Weights of a small transformer language model.
Architecture: RMSNorm before each block, no biases in attention or MLP, untied embeddings, local attention windows, gated attention, exclusive self-attention, value residuals, hashed n-gram embeddings, a smear gate, learned residual scales, skips across layers, norms scaled by depth, capped logits.
Training: a variant of Adam for these matrices, 208M tokens, 6991 steps.
Each number is 128 + 24 x the weight over its row's rms, rounded and kept within 0 to 255. Layers, rows and columns count from 0. Numbers have three digits each. The size before them is the row's rms in percent of the matrix's.

# layer 13 MLP up, 256x96, rms 0.18, rows 165-183, columns 48-95
100:135125146101118088098128101099127176098141125115105116148139168132119155102111164123140131122114063118130134111116089142143132103099120133134120
102:154132132130138125124139123140097137139135178158137169154139137133124118112158150141146157125116110046107156131129122120175092068132151097099147
090:068111125085117125125106125101155128140113130154100127114157105098114096085107145154121144166114144151187114137121142136159158117129132148138147
097:134129132114139158161107168148099157138091112116140125118082120135140142168173138143143078140188166120132097139127105122121109123130090093150120
102:125153113138143124112147172137163170151126117112124109128121126124115105087170127113124147097132101131092110100161152144131114131113086127106137
096:094129103123105108154159119118125132132106107118150145091117153116103149115155144134129131174096147132144107130168140157136132156150122070099104
104:140128168131131159120141115099127149153118122142122090134154129139106152181070126144171110139146082103130145118128125142108124160173141140159143
096:108165116114128158142153090117099131089087139140146139109110148174110157151142139130104125120136133162049130143126125165145121142073129097094095
103:125094140115128117122130108117130164153118104140121095140152085105117173147127172128141154097121125110142131093126162135149088112109102119122135
088:113072164139134145144090115113136134081127166091086168130093151093135127116119090129130136134132105110110138105124095092166132142101122140130128
105:114172087126150066129098129143171115117145122142082161105157084111145108095120152136172112115145116092123137112097138152099109108160148129113144
096:137087183143135143115152127126144128128115113111153137160114139109150160155129134082124123139155090122124118136125147122127159091169107170142149
103:131160146130141150134125115116143125122128151163141153114144163103115159142124138134147162130175099140053111132157150108141126141117130115165093
100:139126090129135122124110128105128107148115080174167106174133166109105101093136112126104133142103122080126144163131132085074186164151137092119146
090:129071155147120120168108098123109119107106116105075129098128113166139123098116112163153099127131125084134073157148137102108134147111122156115122
096:138136090150163138133101115119147124141134151140109130125116131154097093085151102143115153136116194123143096131146135157114124111108157163137082
094:137150109115129100137077138166125123173088148132107117133123146119114129126112094140114099141121137160100151108105137153154090104121126101110157
099:147143142131123145148138134115133127152169149118105163109142111156166140141129119119141112174096155096144135117126117136163143134133129143131114
095:124135107175142142113169148127152085119147117100144142121108137136197106106121161123133130121116119123112138144159117115063148128130176113128104
# layer 13 MLP down (transposed), 256x96, rms 0.17, rows 165-183, columns 48-95
109:145148111117124122152104142106130105116133149167164124138121159131143138143180149114146138126107134159140137139139142106112139077133147127155157
106:126128129126151151156107103137079132146115130126141136158097149131152117113177084095134154125126135080124118120120107098111087203140135124165110
088:123130135104126139160102122096113063162127125119099120157129163147113138150098120189144133116146131094140174113158180099170119135138179116139115
103:152109101130142134080133111094143108097097147112142144055117126128095159181158104075177091131104119146116107133160171104150144131149117145120110
104:139150101155124131152156081139115132101150124129074130134154167193119166160190123080153101105165121152138118118155121104103162128096168148145083
097:129144180142131132105143099126140156148123105121136148135128154134107104142173137122114147104165088126115135119185141158134168136141162103159080
107:123131151128154148125130119129139141152142135086122128183105144109133084087202099101080125124093098111132118120142165117125098131117154131081165
100:140141121162140111152123103134122180138117133122112142116140172121090096102096111112131152124155139121122104134136125137089125120134141128127122
098:117125139120120114099134111107143138121134113102096124148074157161104130149094127130089151064127106160143139108135152159098122157145087148083158
094:111116115138146074119141145127141105145109106142165094104145172089107157126142080112108154103141140142125101106143119099150158144121116127141122
108:144122114137121137103119146154148114131090114134137105148137114163110120172079141151102191119081145132136079112139124171135103156092135152135104
088:123145104124091121156098153087144084112135092161140174083168103081116136135125171076153131154115131134125174119151139133106144170146122125114135
103:112103144158142098097142140119065126121131117123136134113135117137112127130118129125138175136135127151172121114097149155143099093118141174115136
099:178111109120126176163150122164134121132130153098147096151177099140139123163080141097129115115150109170126106142130109110098127096123121165165101
091:118141098133148158135149145111136141145110127125160148122120176111156136118120133255122116155110132121127158110134133097116162120143132143161087
100:132134164145128081118133122147107197112119161111109146130117141117098111110105155159134108118175122124119107131128122128117160150151140143111148
096:121162114143134105099158105174124100101138086132088136122109140121138114113167122142074153131151142144137156111153136124068146075152148105097115
098:123100113109146132120129143132132118105134112128150108100156118114086160145120088161127184138088120120133151120103113145111113104111144140113145
086:131117121145150118122139148156117101095119158113116083131123161101104120119087149204150141132097146117119078157120119143112145100117070125131125
# layer 13 MLP gate, 256x96, rms 0.196, rows 166-184, columns 48-95
098:093136156130109136125106127121072135161120154128111099138074167107071141156133101143108114136116134112115115113146095128140106137127164166150142
109:122107119144144090094101114138127140124104122055147160130093114125109126098122116130075108096125121128113115144142082166109125146098141143149151
097:133120118128118112129114135157134114095106126123147136149133133118125132140125149111092181142155142091149116166119092142159079115129112150161150
102:071146136129095154115113127082127177158077127142141125178144135097125137153133125123132150140150134130175126119127177147119086131123157124090107
092:091101152140148108083111102184109201129110149133149123105171111150124112166144125149155115131153123095159090116138149144129134143132165109122125
103:104153113152122144089129137131133134099083118154114118147126131147114133106150099119104147113127121097205107143143129174134085133140139119164085
087:145149104158129134171083153154156133100100145144145129114143166172128097137141123128125107153125107133150101161114110126111130138122167147141139
101:113131116158134134103121124161150129108106134106168136143142143165180119123126109125105101124109120149109152138156124183116148158133144139165101
091:129185087140130162084136153154146116151131130122142097062124144120122135136132182105120185116134107112100097159054144117118159144152133099179126
096:139134136128153135134167147122104100159196142143116138132154159177127105138122142129119122122175135170165125087080104124153111123132115160103116
089:121112137098105144185079127055115143125132109106136143102164123116135125094141155138127148092088209124124145136170119117165145131094110095158118
103:142090136126145126108150068086114120142127129137176133088102138153134119159139090131139149127118098141100109106121125118172129148117098120128132
110:105132092121157125093132141185133126084150119083156167139119133147129131096125153142139112093179149168105100154116149130115116144119115153181125
087:117147103123147181103144137124178139176135130096164114139102135129091137171115133138127119154114159110138131107107157200124102093144130098148154
099:126135121100100135140132182139130129143151097127148116112151132125126145130170117128151143137134124076143136131090145103139114149093139169138113
095:125147135197128171130161133143132172100145110107090159164156128126147116120146142110128083126105115099153111115137144092112175078097109133121085
104:069126155114134095151126146127139105129152149141139122125109121113131158156152145116115152144116122139133139104150100146123126103157145119115132
113:091134132172138113127136123169121150140137127083180102102122131094128103137109103131160158115147105172123072108144073144139148152170151080144092
096:096142122151134105143091100118149105072110170119104162128157147158141129094143080115133112149156170154155147134138156146180152153147110086145181